Weights of a small transformer language model.
Size: 11 layers, width 768, 8 heads of 96.
Architecture: RMSNorm before each block, rotary positions, no biases in attention or MLP, embeddings untied during training, normalized queries and keys, some layers without positions, local attention windows, shifted keys, capped logits.
Each number is 500 + 50 x the weight over its row's rms, rounded and kept within 0 to 999. Layers, rows and columns count from 0. Numbers have three digits each. The size before them is the row's rms in percent of the matrix's.

# q: layer 2 attention query, 768x768, rms 0.0236, rows 0-95, columns 576-623
# k: layer 2 attention key, 768x768, rms 0.0242, rows 0-95, columns 576-623
# v: layer 2 attention value, 768x768, rms 0.0214, rows 0-32, columns 576-623
# o: layer 2 attention output (transposed), 768x768, rms 0.0191, rows 0-31, columns 576-623
q0 080:388464467448511488549504534587486490554499470524487473445518576474523575506512470557526459547504561530614463522480438540519580503480530399540521
k0 070:572468538538509404530404568395521520483536519490467492503591619453504545540561434528565506588537477526505461255499471554526465427510450423477493
q1 074:455536542512532490485443570546512559451497416535499462482421509497452465483492458497501531514581628404437482376559374495517456579497498368446518
k1 073:546530435477537337566447559486526541484548500448509510524507537483417525484550413493543509542565492468504443472486435464475410548526487494508502
q2 076:552513541495543516497454461502476463395490527464456454450440459561559427457453508442500496435561546479480545475524466504548404570501461594432508
k2 073:614543491548441555443532490537501440525438496462601519534445444527442407433568473538532487448485474526462510549477526546521552565421464428441553
q3 077:541450529435528477463492505534435461355618450566487518587558476431503472474562530460511540458481387430503599566468512501450577514554536592526440
k3 078:668456465496540475476521445442413500485465520550468482601404501535571430463573467493587502362540460463372640540551531522498497518487598516470505
q4 075:490515431378527507500564502504575466464426469487384430420476534522519534490595489578511527508552538446560549497497488476451520558551506489549447
k4 076:511477508519496473453498557484459514447478464440473559505391434537480488506615448495536485446470553514380507629473521473513459468512565540502459
q5 089:437474436495516546476469489475634495493486478530544497474507465470512456519553514508396480434475530483482508473509557412502511543487513541527500
k5 081:332489588510453553481465539533541491487448525537542391470630449505454582473438406536449509505538513439444478499433466483499474479441461567483386
q6 080:463540524453520547537556508452504495627524491491557535463513511469509531562440467508481499486513449493561434484527499561565480503557576372512575
k6 071:366501514453466466514574569447548539403545419537474487429532510447475503467417460549532526585505478426454449295455471448519505466450443479544514
q7 072:461526457512506650518516519501427467513465504501440488538434487489618536479479550424501552505509597518497445439549452590582424478454523430445418
k7 075:481469527491412520570654485529556546470583423494531492392536464520461569481427419423499495531481526465481437613489506523496559497460479463493437
q8 072:475513533440586600457524520492564577510552485476435482460555533452494462426542459486478565349465481536563534481530478534473503528498543497454526
k8 073:489568500484499550463473509442476467473474527469484517512459541582508480436563398554556542436457541587382493417437553565511522493411500442533531
q9 076:605436568483490425348565534595495559474590505487499546575504521508482520489569484565536555583535465517549559525554461531464485430552464472548517
k9 077:599567457503498479504485482541408442423575560549484464535467523551540465519605493509542456494466497520488514484512521446543534488470503535493460
q10 078:562459546562530532439529540517481414461532469451551434519478449549450475513514440455520474525518595495454490500572400569493455476573482577550507
k10 078:513484441497502421508551590509370525488517546523505487592648485452462485511404465495506433511407496517565372562508561523527535500493424539468496
q11 084:382494523541456450417492503502596457469417438433471541478436457587509444486548509479549491601516432484532493534548470519528541461545446463491496
k11 083:257502592545517478501451479478529433505459514464562456463597480482499488463540496494532507560431502457502431533570464480523509435512453503503488
q12 081:560506522468513517486517517521516436460528559493524450589595466489462598618515482540493484512477432490501457555508497474491542529485482591522512
k12 073:605548393483550572419472556592474513547414609484470458655541475492537472466454464487496515507517474505480579425541483536527428505502449492411490
q13 081:319473463512500543609447494509524500426512434543537557494486624581498480475450496470499481420573522461563522540487469429580493551481470466501484
k13 077:535476541464465535437463418494477521448407507469504520526547471480450410477500446526483571531521488465446495301475440508487382498475384523472486
q14 077:549506591479466475433529461444545372511510557569506487564534479478420472511497581495499527478530491448451473564448556461464496486482534521520373
k14 084:468458520536496520531608520474505536508542525481524506507474453559570575507469527438493529446473488502429545596557496479519476527477642461509480
q15 070:467484616521504431400420630484567468568473540557524540595378438530569455459444491429535495484466500568414549475443563463584490533469446482464456
k15 081:399483599482396540567556468504480464543581515545472542493475503451484524552480434465598458369407490474542444580487457606484516473528484444551527
q16 080:555509491525525493507567431537533532541554542514539573537563522572493454600457458575459447538376515427609491522502483442449607424533585546530654
k16 082:498480493518585478434419593453539505512505559494375478577550478473519522551475506576487468493450449490570537373535546481509447485519509501524482
q17 073:487562465431454471548486495538474633482494532523605495531514557443385484459543566504498630487535490558577489482499543451515519529518566453451486
k17 079:618564549481551451577461515506558511431525511475475478474527523449454446493527560477518486570550538524508501547487494388534488487526469539549511
q18 077:523448487477526503345438444511534502448565500499470490515526491599529545547550476548431533583562471485513622408514445452501551486548546536488574
k18 069:438485567502594461431444550502512456492454475491510521408473549521449544602539471483525547527433539409534481511490489477499518586488464518503439
q19 078:366523516482466544431505499431510454572514467535440470506602500474528430575521478453479506458524502431579483506501512300494438570372475497535453
k19 077:456428477491462610428513501563637533481570442500542582524475475512429552513530521614444522374502555502397557508484545570570533544510517468536499
q20 080:586469459517458476400538492483506496396475528491435478449538452522591495488616495487488574442451516575453452481482525427495543499470519554487387
k20 073:436553453509451539501626424515536557514469473492529532512398517520439498499471551470512609454412495467504548676480508507474641449521602423486423
q21 076:592516460478499428537431496525571487478517447471567520553533466530523456472513448534478474490509476550526474535484491476516506507516459572542560
k21 075:558509432481602486592507454505611451513477518438536505549521508547582428475474526533490522427542448545471598432554453409563407548516527533538460
q22 077:438410485484467530485520487359568557497405539540516424494537460512548520470463524504448415541492514510440525598503525449545511452517417490538599
k22 075:398463480495559572444483512568497462575478450504555518394522478491432513439444498532398464488558523402586453468519409506512469473462418586520479
q23 068:453475518487523456519442523618521451522439504473448496470503507579494441566532539542452375448490500572533586485470515486541523490604560499502531
k23 069:368524491566505496472454498415403509592470513498481506487562561556551496518570446520560460371537526568478497534521472407487430511504431587513578
q24 070:394492547526487589563513501458494437467503433433438509440448569553471424557522493442501386466431486526461448516544477524537490512444499579514468
k24 073:408492505476495683423446488406485335408457488511472493428575500422490554480526620479523478522511560508426510474548553668460503458477406593404506
q25 070:469502478594469524471416432487529467451586525478523526490479524523530500559434487475499404457505491520515503596467509505517555524491542415513482
k25 075:485437527481496577526438542506548544544510499513522521505578507537529466574467433551494524467561513466496538565539439541537439512481501610421467
q26 081:474512539542485420600447449451435404580457475431451457486500504508511425441453506460518460536556539473464537556482533517464530508578401415565423
k26 077:382514542471509522484613460525490454523525495452385566492561466470435530388486427450543522428460499464511453470582405434506477472493542622510441
q27 075:525454534459487430530443526563489456515502460458452521452418479543505453531482512504490432492536554525448526510572485476433533517430579395525478
k27 076:475447539463446492493395455465431456491417519469484501526492540471512500485545520488461431438523536505495531520546528503583460489526538629450561
q28 118:402540540511471503511541460483456486628498455475503548509508554476544498556481511486522503524512512522531428539510531551497534497478521414480525
k28 067:311508472554473537525468611424579541466557507496463431472558507499589544552449456464510524521440496440368427359492539466488525400532521425485534
q29 069:427534516586489511529532572545542473573455475423570526467566464486552476572622443494481455529442472485535496471526515481482580414492493493534424
k29 063:279433550448547524582415520412530479458544476539476493482607518494495555430467468550618632496446494485487559475459477469486566401439509454449446
q30 080:543532449532553544508507556474519551406454552542544513491480505488425557482471561508540584512492431488593529441501446571524402555526491549450590
k30 077:671620478473550483525539520528498527463494531448558426439463526534585398498522583486443496585474488584448497448518503514525547643480473488500514
q31 067:513450487480410498491460425541511494488529520506501469606580459522478548473544522523532528478471613498485571464478533527484526440531465556585522
k31 072:573507564643480564460450449518468482520468605562529611556369518541558518499587525502506525357439449552469566576487534531496564394509576438503488
q32 076:505510464474488479452558537440571528522512457441425451480517432614482459520395497476412484536514499492523473578536518489461469433622536520541494
k32 079:437539476424527459415501534554481516423407479447386481631561368453452475411390495511508438425486540486572511514496460457530492541483555531491368
q33 086:569571500521500457377535570589422520574524489490489401568464452478503541451322501555544452437560496544447424474468557574548433507436568488456484
k33 077:572531501469491459508627525531608518522568540468533428496428528502563525488464447564495510484529436478570532588460521548512437530455488485491498
q34 083:569465557505462392551425538526501452540502541423544509528474497468657467494519473490522471575438447429503498552514543514509564461564495558541557
k34 086:414460495507501459502474522448487446531498505502381461503592478466594542497488437478545451484470524471466460429509495470555449401516497534489524
q35 079:428559550478531497552422484494382492541565509448479598431511460527547502477417477391463405431536381445441470636407552434482456548389471411422431
k35 079:453462436467393536514550476495541455518495428487527503534399535576529431538497456578531544441456481420404664504524528632513571477484502534527510
q36 089:359494501511464536492563476564538528579469511488505489532499509500567492451498478462479516509526525526522415581516541522535482491548494449494502
k36 070:356480444554456566549468567483527567474531529453400473440568476500529492501439439459464443479444510485423517279450514452516485440463455494467474
q37 076:554517501468474508543369484463402462488479575544483570435466500482578412493574494498488466571497490491543563521416476458569505503532495613589451
k37 077:505490580467393431491569488503467489512466470510525532430572440401479479529452426519540447443440463384588481503520556459475476505501443495589482
q38 065:453420497513509543541446488555596459453431401451474540511347455595552547503598492475592607530426556490560519462416540426526476512527373545440524
k38 072:429507564593490585526356450454508478524488476532562545506470558513423508577511528511517430410409496444453585581470587571433604513549523410540460
q39 075:594465562493459456390511508463417460444513559502518483457446426463471455456385536500528520442587510570391613506501516549401490456465541502514447
k39 071:584499443496403445445580422505508516537509503529558525568403483553471497536493565544476518481471589491629511714443569461474478610491549483480526
q40 074:501487494554541544469489482503498501411489484559509498524487457526506525442548417433437543581530439426473446479596549476501519432559461481532490
k40 082:500482490423495433464699438622539499433551470489487461422531518573483516544490539532543572552482432502530398388469493445462553484583530492535488
q41 072:500586510545483562389515480532462464417491493458479490559478408467460379517413553484505485528495456482537410536534483548466529529489471563500429
k41 075:486568498474492516497627522594653575419573472493477495615389478555494549503486495502477438437504543514572645619440539438606477503477446534534477
q42 074:502424530502501564629425455566530383496472535490419521404431498484440476458435486549560548442552540419373581472494479462467381487490499547442547
k42 071:535493507544518509498407505461502513475463456519545479546615461490375486446551489598499517454452502557494459557503484479481480547415503496457470
q43 070:503431591500469530461457543569559496447518519482520558530519507496515508517556402494488526458410549440516508452510524493505471533503519442484467
k43 070:508553417522538527420461569479531478470477480444526533543587510493446395492517443537504568456516502494463420428477510567521519495487432524488512
q44 076:554481393494469589581543504428489520481466442504452481534438555537480508497642503486483532523481601475454441553527475388523474601536495466587507
k44 083:527502569540456449621527522577476476438572492518448491573547458498492451541496428545524493528548497500513594514481465448475470538510460470510469
q45 068:421538561509411475389378552490491486480473495472438539598425488630540486546458504594575437634611531478540556525565454479523540434484483469456468
k45 068:461458538543493540457537461498506396531432544459491515499415418505430473461543511489439498362473517494615466595508585509445399509452511510475532
q46 077:573484417566522508452447482552508409531466477557449506519438425524428518470582460527496453505347517465504610526482488495445506495512570474615576
k46 074:562543440565497491538442577489456506511501547457398493527621428528530436491541541518483415461493455565454546470511541415525406468550543507437549
q47 070:480534431558496571440509534484416562492455454471480535518535427477547462432458514455530410402501515530531567556484462465470538571467505490550577
k47 072:560502556384461472540504515443458472552530460420542518525573528473420472458565552599491469423528513485660465417487595518538446516541495457543448
q48 113:512534540578492516464452446511529427412518477552627459497401514437502514378477468563430560536577435469613565545570449573554552468518488531475437
k48 119:483539539557494470502450486470507502417514472550580459458391517432478505436479491525438548502616415489602495567573469506537507489497502589456442
q49 115:471535520521454496427502592549529543428556481420437424563480490489476447545494411513413554589568518552532509449449426467599488552544479489469468
k49 117:501542541513496503450483567549565530448484452418438425579421471509491490554521437440466505501588542480565442486493427576516499544529543448469466
q50 117:528555481429479438541490519467540467512473495506569502550537526392544508482501543539516451533612515581520524479558451521476554573536471455514548
k50 120:533600442432520473581489485490470506488497548519606492496544523358501453505471554481495477519601556571511528483531451503499559577450471479479561
q51 111:524473537500525575562546522431432491435507510549378483455476519464537489467449554530523473434542516514481550445497453452465507503525404457532475
k51 114:486470565467500529513601498439416497443473539537439493517481525419536457435506497574580445475512499580496484429481441461467481507563400461633521
q52 118:500502558555485476445498572482562473540489510570524398465551449485491500411577545489524494500472577404474529480584503464524563505541580467570510
k52 123:522462581598480452448463532465530474548580489562554429484581410494428487410554526493497492513492564401456556499550476490487525530607534479564555
q53 115:466515489554480528495512560565504522522528511473588478488458481513483550527497493419534541499500531461445434562449430497560484561539485515466445
k53 117:486518477601454539500517561515441544531508548446549467476476487506546561490498473477535595486529530466410455564471411519534465546521440510426412
q54 116:532559469584499481528439555552480503446436534499449537590454501465436530494504595540463509468397462650538530484533399482518402553524524497538543
k54 121:483555490620547502503425501570432483453480503516439510548466515502405548465466557529502527457431495696534466502534399521511359535448492498554536
q55 117:521461529492533606525510454512496467502477543514549550541516514496447508404513401444471411545440510552480566471506593535450435544504445496575466
k55 120:528513569501508583516484469481477507478445574534543479540487521462428490397538453403472396532466525522519556516487534504470408552510446541557477
q56 120:448597533539506491512467408492493527486439515534412457497486503516504516477472516434614520501501534497433490596526442503470518468602519440561559
k56 120:502555530513481493546422399494520564482475569529379499478466468535516499499432475396569495428531501487489454592555449472485485465602514476526524
q57 118:497498471480450489575610531497397567610451440507492446459376506456516575458529559498442518440515521460430497593511464544522404457562514416558514
k57 118:506523478463426445542626507540396546570443470486480535451400543405498521455527513477392555456508493431421516575458452506562429414576534408600529
q58 113:565455557489518439502494460486485413513430459411484400460563476555531434399366465510496574525404528499488507434541482589525417535508545575548459
k58 115:505471502500490475512429472492500434508488507465438399458546468563496442419411475475490602486424542500537547414531479555532342530517567554547464
q59 120:501500551468470574451551491476444470503528512533466413579511508521499485487459344530510493404440485506536508536502520580468442456477530514575510
k59 121:504510534489522594483552468501506499464546510551460451537546490511484448535436373521505497421481451467537481540525542524473418469509477510533506
q60 118:513513540553530389459512437511574482479500453570457563444503432553517520506543452466549542466504525502416551531438487581530481467450471465474507
k60 123:545513517546497427464536416526572475440506466572472590473507419579530559554563514458536533505405527484507556551471460566516482489428486464452522
q61 112:535548544497473561507492447430478523425490525483505462492461472545544501424514500454505475506493495533477617399535546490530565373497514491543457
k61 120:486522575472494561483544481397480516476508516488478466458524465566547497425446543477481448523480521489367611398491518489529506412492490518513535
q62 111:496528588416466436375525562497468476487554484524498449513496442570527446500447474516572510530402406497436545413428542547478508520479544498441529
k62 114:465522516408508519419521597525509508482491475556464399522448435594546464502484486499565453471493425475476598442513515539483517527492566479413502
q63 109:487562533431545517526512578567490473533447469563458479555596460433507552379524425436503450563447513466572446589498563542470485571458420554469508
k63 116:480531514444476506554481558542450475536508467533446465643583475460509523447493448449531410521405541454543467589518586538483445605501411607472546
q64 122:501473494478499451511552506487482413536482495494464474492559563567504574394513533536528512600539482473545442558461499520506466453529619492555485
k64 123:494438471502458494543553495503507546535500462521485489500543579559528540391522541492543491547544448510498471523428487547513431518548588481531501
q65 117:491553474417449467460450517511586447592494486553595468452515553443491423501404534571411536499538522562493431503523387599537508467506483417637543
k65 118:562511460397451488405523531503525473557468511563685427472512573437452397507458569554407496530542494548572449480537420568511501475497511432593513
q66 120:517567457428548467494545489565555472472501374516541438511535556557580552500478408494486501473564420452510535519530488510499486422472552430474491
k66 115:559547473472536481526580502529510486447446424469540427531490587524573510530518428522485527468554424467516597513531532530521489500472535443463549
q67 115:527451488415483488502574464529509546534543515489491515502422542536461541518477551526555553578534424452541485448426495563530505513615490539492448
k67 119:492449498424490470532543447579539559532544519493467531539452566557428521546465512564529567586539379496541523497432528600525570518642531523479439
q68 119:524469491423483483467589434502518468515530544476474511434489421469480443498422494460505464501493460451560544368499583541453480507530474493461499
k68 121:498431491454504502518585474491492509514479471527486475392473414480504458503460472488480484555507477419520548405497586583456493460554522502482551
q69 119:474548448487500520556467548446591440594492513615500584528539545574407520515474481490543546429507518454507502443386477501507567528532511514413477
k69 121:481627442514491488541474584467574480596455518603545496497532483626465519478469469481560543517494517446474507455437508581496561512516485514404471
q70 108:508572523486502519489414452464508509486460431405443488497595522478509461475591380561535502507506479482415475452491432470516549490440502559490528
k70 113:513592497483521509497378469444488470479407465418393497543584521526506457472594401561557517542538469472475445458522446464476588448429494511489492
q71 118:536486586556509488440639489472570444510460406533460445408525537509550536498534554502477622543572425474536468499459531545419489550517444510509525
k71 120:495457523555521452476567473489534428493392457544439484483565515478556533485540532545500641544549463493495454514482559564446464519519487534521537
q72 123:520454449495433469456454499484537417515516442455578525498486605523525415492436441515494604460531524547482514485418500546476447528542524514438520
k72 126:511421458463464451499473506556562472477511468482556547574533594497528425515409441479490533445519483554483559502439465550490482546569520508441505
q73 107:475506475596480473480551409460472433507533520461533561408533565556518544572439395466479547481494523511550480387454546615422560489526478477468526
k73 117:469535536536448508496604401487459465496548551482541566464603517561500497600482399416531546475466524480468549402444553562462471486558454505485514
q74 123:475543492398512543438495476558508434429533501524514439565403545434515479477383536411542516456496558562480497525463388515536472475498442492462429
k74 123:501560463461517556465504481539518399462503559503492426508448579390512469465415534422511555391453483571474504470503467532581498475515475503467431
q75 121:491471436493534601443475532507500511493502497511499588537432533490496491440557543539515555494501485502470618510504488509504427531413466516509453
k75 115:525493422519551576453463529534495562481522459469464516530395530542436491464555538521498495452535435538477556546562484518493432520412471484442497
q76 121:508483520449515520537499564549501502484506539588473512496526451527550477401504450512503387492475386508406422371423510547526413440560542466575466
k76 122:492445483445521526476479534564444449511489546552470505486541439525575416432502417558496377492471395504403413356396532517553432472541544482596499
q77 116:497511398587477499450552566421438454491465421491542504443503480566481503533444550497530499460397482533534562468429371449503493519560530482468471
k77 120:479479395576467520487530577380432552458465395524499481478487446587507538603451565505492487522451482521490630455486405493438529512569533479503494
q78 115:526564570570469475493462487520524455440565375550576515480528480444473591517576620624427568482570495616553444487501513450463670564524484475634515
k78 122:502570550577452462512412537482509450434557405540549522487541486399456589493519641642439565448598510589597461449521520414474624537491488464592479
q79 118:502487445490515449517429501521509485399547553518531495439577479415493475461451485520496444433467575505564568498490431457407466622512592544500572
k79 120:525501434512518476510412553522499502452465502491445468390583473462485484466458497541484461442476543560588500464496412423415478576516604520519560
q80 119:469440483461537441518468522530485560478498506581505444524451517535461484450452493501485492477380557613501527588514589526517487514432400479436569
k80 120:458407488464518479545468534570463540528502523623563433530470471563420485477438495480475482507333556601464564531524549549535495510468429503464540
q81 114:435489588502486601504515517529521477489578480545478501429472503508436530504544489520512482490513554607484519410512468518529405540409484462467520
k81 119:449424581490446541457505514512526441490514450552467575455545493503491530537531487559521477514513594577481534392482474531533413510456484491481529
q82 122:508472521534485532509593573590514561473518485431468506561481472457576593477360465535482500509581539505437503478559526532486453546469416485537490
k82 124:486483504565521480510617525578487551492502491400484489504528511444555582514335550584482536530609566448485482416564523471491423517447411444547517
q83 117:501453427446502545485481469466520520508573424452497397578601544521489516492539504579451475558488467422504445644583467513550483570452477473477552
k83 116:491447461462527533468457496466530521558531420441522492614592508536456485507547521546450452624492485409500503625612478538569439625425473437463507
q84 115:538528537433551499394525417565492499558494467452546487519512536486505496453497437529563549499584371528499457447502452519545578517451625487521502
k84 123:450534480408553504407493430521504498557502451429552445455570524473526489456536460486551538520579363499538446469474460566537574544453629519481507
q85 119:486515427503460399476509425511469537498490436416493601589533471368519498547452478487364474437522528489550579431471570450460566527561416467578484
k85 123:470520498475506460523459422528519539524470419424524575578508453362499487531424482507362456430521528486555540444445565478487548591581415451573470
q86 120:527402515504471453537430452515497520532445583487596505470593415547541485496480553413444512481474451533494502510447484527495528473430589493548479
k86 117:531439494478471453513456447479546521567420575464611501399619381549550496485488520426459459405471479521461482477453516553487530471452663522550520
q87 114:488506501515550587568395452493426529597521425472390447446437579532593483527459509477572525507526472439487453577518605505492570496508463496458464
k87 115:529523504511503598524430466486507470564549466460406443432437562561562472538493562509551488455540506490436450580493608418457544496529486529476513
q88 122:487558532558415426498423525500522491452547462520513577501441474451506544536478412617450492539437452512493515529543497593491427478489416467467522
k88 119:532533544568416458497478518490526540497578517543544574509448425474492521573439435567444463528443437499515477535533442512467431510474417478452467
q89 119:462409495574517539503420507478588539520605433399495482442468510439539501592451524501489466436548491507597558419553461466442535501431454469529480
k89 118:507430501530490483493480520458516596511617446400477488503473525423490455565465520443467477468524483502638506478600490469428471506483482477560431
q90 111:541499525472489583464632461528503509439572488564523469440483512444464494483427484456430558505489391502430553544472510580520518465601519527511542
k90 114:547479493457479574485599529549408496426504506574509463398507466433514460466473489469448617550446401487421585517470454583547499452580568507490551
q91 119:500501499421538469460428510513469514444526556476503537531452463495481416583479537427409567485527609563492548525492559505517502516490500502488456
k91 118:525497506418516487478447468514499511427549527465471525553379462529528500623493567412424533499553581526575567558480569484496449585466493492449451
q92 114:518476471550484503516468529517396504510506613483472431481534448591493529367487466527536479616449540478493531552422635443530402506530427538533476
k92 128:500492431520532520460482507518445488474469610460475403505460475562468562329461462454516478628519533461593480546462567455538385502512409516501459
q93 118:545497540503537544471399528464476530496461446502453429525546494503541498409475506589480510437510549596413487474465546558407493492570605502489541
k93 117:517492566468521537483409515494530481455478410493459446511555458463493497403521486567493430486493532615385518537463510529436460536570555533518560
q94 117:465587574459554476560573511526556485520426493477464556484423464575508528502521476493493520496554497563467581555446509514569588514677539497453443
k94 118:489561519455601532506573491495597422517440523500520554484403501563534508468504538475435536435554497547492594550476487518580586503641596475447472
q95 110:480517438501474505499496528541502522504423464495485496452468520421399435441595530427554452561528550549499497532592585517566418519522505410519431
k95 115:474514499496489439525531571597474522526490509508542471481523456421444481459607467466529457615494564528507529554590517471556395490508484480550501
v0 103:529438482556511501418446474499410442551432488521523467511504447429377552478423561459492523501396593541491506559507502459527535467565508525376493
o0 107:482452461580472465445471492543491477524464465565522495540497451420453524501456491446464532497414581505520474529526443521519547443562485533369494
v1 105:454684425439515561570429421580524497496579444507523513476452538470467498526451569481498465508537536486518487515426414518513467458464437528543458
o1 108:446687430410509549543408465583512496507523429482503462506509561386477503520460553472513477542514555482546489516398455533445473477432368505532472
v2 104:512469485482465539479540527526500493524547563514488475452488458480535585572491423517601445480461591528476432502455547468444450441516422439466482
o2 107:525499438442505578500590510469509523494513589515471519490503445435498566496506468515534509475478614542460487475504484490453469547535422445465477
v3 109:506545502333431501501506502497534479447447505484431573500550530522465526492498486517559499496501468491472498561606481485473440469449453439464462
o3 113:508601420313462513507486534486553484439465440439496578492541522511458551501541468548576523500499492501548510553606460463472458503429416428476437
v4 105:461473512580474508487559543491512455422557403499552435452436461469507379542536480498521517469558506514555524498442500515597537557465533456511493
o4 109:494478581571526560456541499455461439450515412465490490462436439448544384522536492497523518539512491494502463528421529486584546524469604432509459
v5 109:516490423414479535524484489490479535524502508497495490478551542473436498513457513425345480507518430425591509507374507488576553468616605566530476
o5 113:462465430515449521476512546471476527527472497425532536494546521464457473494455496441366488498506488464558508444336544496599557452578575567549489
v6 104:491526455466513518529502563450456519510521469566411495443494535440447435427443473496461552516510561390487485530504482462484462562534553504507508
o6 107:493516504564491529491528539522446485511464445564465501487489451439491480511472515524485543511498522424516503569510489464451420572506526541498503
v7 106:480491526494473443503551627560496535536492429524473507466388446482566458558513430471452460504472484507532503512471531470509547465469506484455493
o7 110:517550494485493460547542539497488575504512454509446459451408431464572442517559457455413504526486459528509469499488510463505530492517559481460471
v8 105:540507535520484493557446561394431418532485467503464486385514459456468453544502520564529536529456524496542521544481506488584494525543523508486516
o8 107:568491534525491512542457484446477518503535467564547512400481441494545503584480595519491533508489447518525515570508477468537532511557515538503506
v9 102:430489495516541529542412402457481527494554543497495490537574362474466560452522589608503525531564468536470485501524519388534536461507454488503511
o9 109:480498470479548455504401420443487447514522590483506510531511362451514546473522547562536593494515474481521467504585527417526473513502506452491481
v10 105:535476526553476540521605508564512464550537436410472542521510486491508482460459519533512618525514480527470548491496533397517537558433507559569531
o10 112:495509547595493529486581469550466524520515409340451536530529480475498507453483469479473559496497458542485559418459501461485519547481518566539533
v11 109:490511428553454492516487427524486512526500546515496591496456498526536369533494515550477525455505538475445519501469473456656448560504448519481524
o11 109:442472396514405444497468422512464530500555509501507530436448467551519364510497507486517533444519493435450540463419446522684463500514440506467516
v12 107:482422485503454467511520511542480475543525531475535533503505528540475504508497542491581538391613441526465574470594542553598527533619563472479511
o12 114:428423511525481535521537475481506563535499546479524549527503523550541485467509575544531539450556523539487538501643554507621507497574543503456525
v13 104:480490464544556443435509463447509501495443527611541408449491588564546530543506607515487464512495521523507561494489542411491493446497503494449600
o13 110:534486434478482479477465463521521477486467509677463459443496587603491502520497573478542441505510492510528509479483533438520483459554486490454595
v14 099:525468375565463492560473600583609496491490481548527463464479497585522540490487555526346478528520519485467485525447511494592597557487499488509456
o14 103:510464380594432486506487515604515523489532485587510461482526519605559524417479603503386493502498523474497484473388527499570529530470464521513475
v15 104:522483438485495583497437479494546485403496542544519499525563458512510495484600589476498541471540501520533520512514490513524485497510525520531470
o15 108:514476447521509563467446494430475464459495530630568533524546486566486490501614547474505539521535462544547496562553479522513522508583499476480512
v16 101:547474458471487497506553462559497513442584454435427565547453509541558449657504505461395511509450484488518491558486515499559524501408350457481498
o16 107:575456495451491488511538426502509588465516529421468542514397543590556506544507556482407538480429540505476461545510536517550501514491416481474543
v17 106:521437527452482435452579401430483444570555428512448548495545565573590486487513483487480517497465472514517542473611526474436506539413478548517555
o17 107:469414539477460389448552420464475501553506408510413477486486563559479511552542429475470486473493521497459526503598462464453476524508481558516545
v18 107:452488485462452445553533387568431392518468572410494538481567470514424437451520475439486554501479487503562493535573465571443580470457489473452462
o18 110:446502479504493461462556402543476459501498579403484516442525430554519507469498520481462526500474478480467516508638538527489547441447505416443436
v19 103:454506424462548393518503387513477523512571547494524460439545500431568439456491445563495436530394413440515547545528449486573528486556549564504494
o19 102:505500432511544441512503461413494533552545533496547488473546398358527480547550458546423463529409464434520519572533486509594521503507518553527514
v20 103:479471505589465493488492420459495578528545430495434570525518534463399459430515530490476461518476397462478527455432511461575551476498491470580577
o20 104:458482479596544476481528491432477535496528412528439564541531534495423454465490533531539484491459441470509472439409515481539531484451496485485596
v21 104:524488502544428404479562489615519548521504535587482556437482524503503638439414479481557552544572501517508551495535573537618518481478495515534451
o21 106:513529506563456426481510541546528541461455535561505554440492512465505611437432468510547538492557503481518504436545603522642512460481464536576448
v22 104:484607495475539473491553471530408419479470509460492534458544555515456499543547460546422504416493492438502546486514521571483432482615547445515449
o22 109:476622519465476511470599462519434501488487486470489481515488561506481514548546414536429528490481487477524475489518484547502456477581509471501491
v23 104:501544536475451455526505463478453474453479555478425546498478502429546531568485500496516515507499569473522408465541443481482573565522562484458494
o23 108:490552548459461443539499444486440503498540514462439542520459460481533541512451439537490501529510526496568485493586503460518564540489549481502479
v24 105:482399511484518537513506519515463485521494430532495478535432532442608515469482545446470524461471586451537595545529515514556553484426546521443502
o24 109:509425487471507520494492550512473502510477438560491539501493521424630495474475552478438490511508578450497520523551530479572581512445537532472485
v25 105:542519477546517454419462534486541506525461455347550559468450514360463546439458516545461521500539475415489527488563535491524455572521537519478513
o25 110:522540479575506440444468508537491556575505420269575549453511453352420554398483497538481470478545522447466534481541555428526463529494480555490479
v26 103:455561414491539494511511537495420489497500403490498456508517451431571372480492395571526543485404514486518576538538449499559517507544447529449488
o26 108:466572389563525500442502494471471487510462465467517483523510471409540433546515430558528553469434491521463450533555436496519527474537450492484484
v27 103:497471505420500569467556513333567502424466484436517420521508504566378486485496531473424423440480482552513462480431494537568534423569494474443519
o27 106:479476523442515518500507500419526471440526544384519468497476512563422489499503518519461396479441521489517466464449489533592488509567516456467469
v28 105:467466528526494509548479525544495480482384501439460515531536554507548616533534534543563486477509542577476493475514515463502522514463439531539454
o28 110:446489499512510472537463531528508531494422528433471491524515578514478567497527473500590440538495474549496523521554500518567495508460457507515448
v29 102:523436504431460523469493554446493470432561429475489566480480486485540542516460551561438495503465529520430539464596421518620572520560489520474512
o29 104:486435532424475504510481540430473512444490430474531507474511487493552493497463491539434531488524494483487468406581436489597533510499446497498538
v30 105:489475464472603583531497515545487515570446583556505509520428452441706403599560512523632434536549556533560538500533546541433456538559552514522515
o30 109:477456412417479560497540521505472477552461585542457489513462468468581367537580544497644468574532566490510524468557541526389503565574461544492531
v31 105:502413462475492494502562535533550528561521448508502511488530511537551551535473439402587454462472448434522501498472562471538546560472551470583489
o31 106:453375405448487536438566541486552523540546523482545550518462510521524501475495472399579475491485502481503506440509562458550569565486577493502477
v32 105:452517574477474545593537476545523531541417498617425456472516528561390503442449436533457545491500535483535542527530501515562502488498485483552559